Each number is 128 + 32 x the weight over its row's rms, rounded and kept within 0 to 255. Layers, rows and columns count from 0. Numbers have three digits each. The size before them is the row's rms in percent of the matrix's.

# up: layer 5 MLP up, 1920x384, rms 0.0393, rows 1408-1418, columns 128-255
# down: layer 5 MLP down (transposed), 1920x384, rms 0.0292, rows 1408-1417, columns 128-255
up1408 098:146102147130110152142140146137140137180113121131147106082163129114051085127144163138202101131121144142142112151056123093051148115141071090166095087109110149209126126101049138164094125106127121130107177081115151140125147148132146119077104175144128142129143096139142093135090141122117123177169207072186124158164102150178134097154121137184112174075105132152166133145130161049133105147118
down1408 089:084171116090131090176133102096123196107191067085094049133113126171132130172107149181111109097145124093123122118149099165106120195138166144149128107129125148075201160095110085168143166135140129115108163130132155120063168193091058092116137082135109092107194153089161107094117106159077116085180056183140100079124138134176176149122121161152164115084094172166059090143184147150144114120146
up1409 097:200142131174106093145127155175123130123088141062105132124105121090128167167192143127128060139112068108165099121101151123128176089164114110139177043120125128141097107144126127105093144183134107093104171127076136132097153156121162163133119134089122153105022136178085094109124120178079064129084113115138161135137182125132050160157153138159139091149117081093177158133130074136136119116221
down1409 100:154165169148154139090131146111145127149130113180141132077122087108128103166111105100156102209134155132151133187118026110122090167136142135131090138183114076159165110123108141054126082162105145143130159111110113046148146198115065163101078175150111152125077128105162098118174132121144139122114115132101146124148097106196172148134107122140143083120112162119170138167071162168080105096064
up1410 094:103172171129114096153171112143104127098159128124057138139154164130111149089138151140119132096209144102163090091106147131156120115107113132074108127117066144163135109144164162108169155109094131098160077124093145114138135139097179149057079161112151157062116158111140122135189128139174124135072115143120086093086134194144119106096082140088167188111085166096124169135140088136145141147189
down1410 096:128102113153084093068149121096107110217214073162149166167094159086103124139097073159133160128155176102122159111153108123079145165140148162096102099137099105115107119122185183132200122121133109109162132137089105105130131150101134129123198145097156158110129089141116124169091105122145140105162151149170149164095110132181162180119176153077109107126149083150076161048169087091105111103119
up1411 094:126116121106101064112209150131132147182131091201145116171153126136055157143102121167124132061168070169148127119118151133136106146074205170149139068132099119170183170126123131122197082156073126131144147123168109114153127133088063112124153190097135152123142083159102088124101164177121092094082131131115135152172169170145073157067130110104090159139138127130156133139097046107144167101109
down1411 091:167148078132078142130081118141138178106101173112091144124100115087082122115136096148076129078150174098160118138164101103141100079174140093079108155155109072123107132137140125112166135084125103052098089102127125178157179111158120155109212092144112068056203155134102124108142093086119150138102150120153076116127141129157084099125125107137067149098092158160110094131108121144111073151139
up1412 104:108118168087218148152121117130093144140115110118093115108171086144123165192175151122141151145165155134164120139193090124063123132085135126198130098137140129192133134159169094127123155140093140080104139060145151118102123158107141096102146130160144169173171082153134188166145083098127090140116174139125088068087140141151136155209119098112133152150136118081082091150134106120156078112088
down1412 100:172118128034079096125197128132198099136162101151186117121096157104123111169116142132192156091119173124128112118131177127133103184140122031142150116101135118121158142124145133132134126162170116094146099088158143055127099189140145108123135130170138111088104109048132127087142159090114123083146125151115176087150138174093104102099128086154116105146055130146118141141163158092124167184199
up1413 101:163141140138178147132122105137137181135141169152089065137097127106143149124178157080120135146122091159219156164106155120151086163130135232144127150166156128113144180135118190123125122108118126129075133168091093121158150172143125156102132160150112092133177131146160104140162125076107097135101116100138101142188138144145137145076131133119049174182103157063099148157130137150169171070106
down1413 097:103147136133134153160110136094154125150150088085101137125156091116101179125130149139059143156110192094137097105128109098075102156085129132101115098118127140088110141091134102164123089076110122116131103119071105053058122113172066181086142131140145110116163127106116125112072197124196174143131171143117091161146062130110128135112070120116164152133124092200102207172107118157165109148141
up1414 097:112179152118138111128122163165160137122148110109127154096150163130105109143124146094117136133210131124145124095099144102157149182126121178197160132097135166177175134086120087163080191106158173154151116114116100135055125090122163098145168142178121100163044097137073144158155161143146140127058152093151048042094122108157141188178159106107189118077100139177114090173143141145167076155161
down1414 098:127106131175129193122102114145136185145165175160178195108143120115194110085098163112129123132090191101089086043115049143068107117148113127161102124176147119121185043179145132110177127121117099150128082144113100124119138104114113113129079139151121184114118149096096109127102100112074162135119139168071096120103117117179122113089143144101120096115099152064100109146118180129111077084138
up1415 109:173128121130159162112134100121084094089176152119143161062103052129009106068131085134129149110084176188099152072131108108085113090136195128098154111151081130164104116110140184137102178192126141111151111102145162181160136098140174099092091182119132186129140034105156136180149098035128140153122102119134148109099133171163163164117143119116178066100132112056143104161149102155090200135128
down1415 106:167178034200124115141126080171167113077162132097170132124096180113089144172166101159165139166112122141112097138180096110167099098123177088138126102128098149118125133162096105120093138112136122108160128083136145058067099169098172172135171161090175118161182161137142188166086168146115158187084123133086058094152130140138097095142139119140117168085106120109109132155036113127150167143147
up1416 108:172089120147079130150142145138137129216138201151111151091104179149115086195089134109108092138174134089192084140080173072126121107117172115128150152163135118155110117150110160087105108137160099121087106081112186026138161086077100173161134101132102146091093095197099099167095159098104135095135145128132128135140132131119106121099147144123126136144112158110165116136141071149136147205171
down1416 114:145134109148124156113098127157192129112154149109167143100161131143151142178093044096104139080127066166119077127129088101112167080073108141112161145119150114156119203080152173150146144088164130147052037117143082096153170122139164102063105114171091115133133119134111126155142088184144108073195103138105148157157108158149133115092166125081078167121161103142132137127162074187158139175169
up1417 098:133094165109154101130134125114136127114167151158100174086201087139112108104142179125085138133194055172103113081137091142138096112128083116148156141138153182144085105150086128177148071095105121129134141097139110116161163086124121124119132128145134093064126125153148104120099141166199143126087098105144166092101112178146178103150100141104106154109091148112171122153115143119110101106142
down1417 100:136091075129154197136162132147104124114100154077086102133071087113146136202114140116132139117110093043092120113110172075069144076164154168123129091176177149117094077095139138133156184137126133089149116123120061181107141117109141176207144133149085158123104111120084101140150143113163146145130160134138077161103163103106107144129142117132143059095110077081130116111042106128206097201143
up1418 104:130094174173071119131141181145068148098090117079092237122170100078117150092102131164134109154112141112105093126130160147083148077131136156130134135173120177123114131147182146122131180191061098105110134090097090126128137054114194131173152150062036108097143187140161131139119184111088111095135152178135080143081124120133140197145120096164101102129147055148141115158130094135155211091116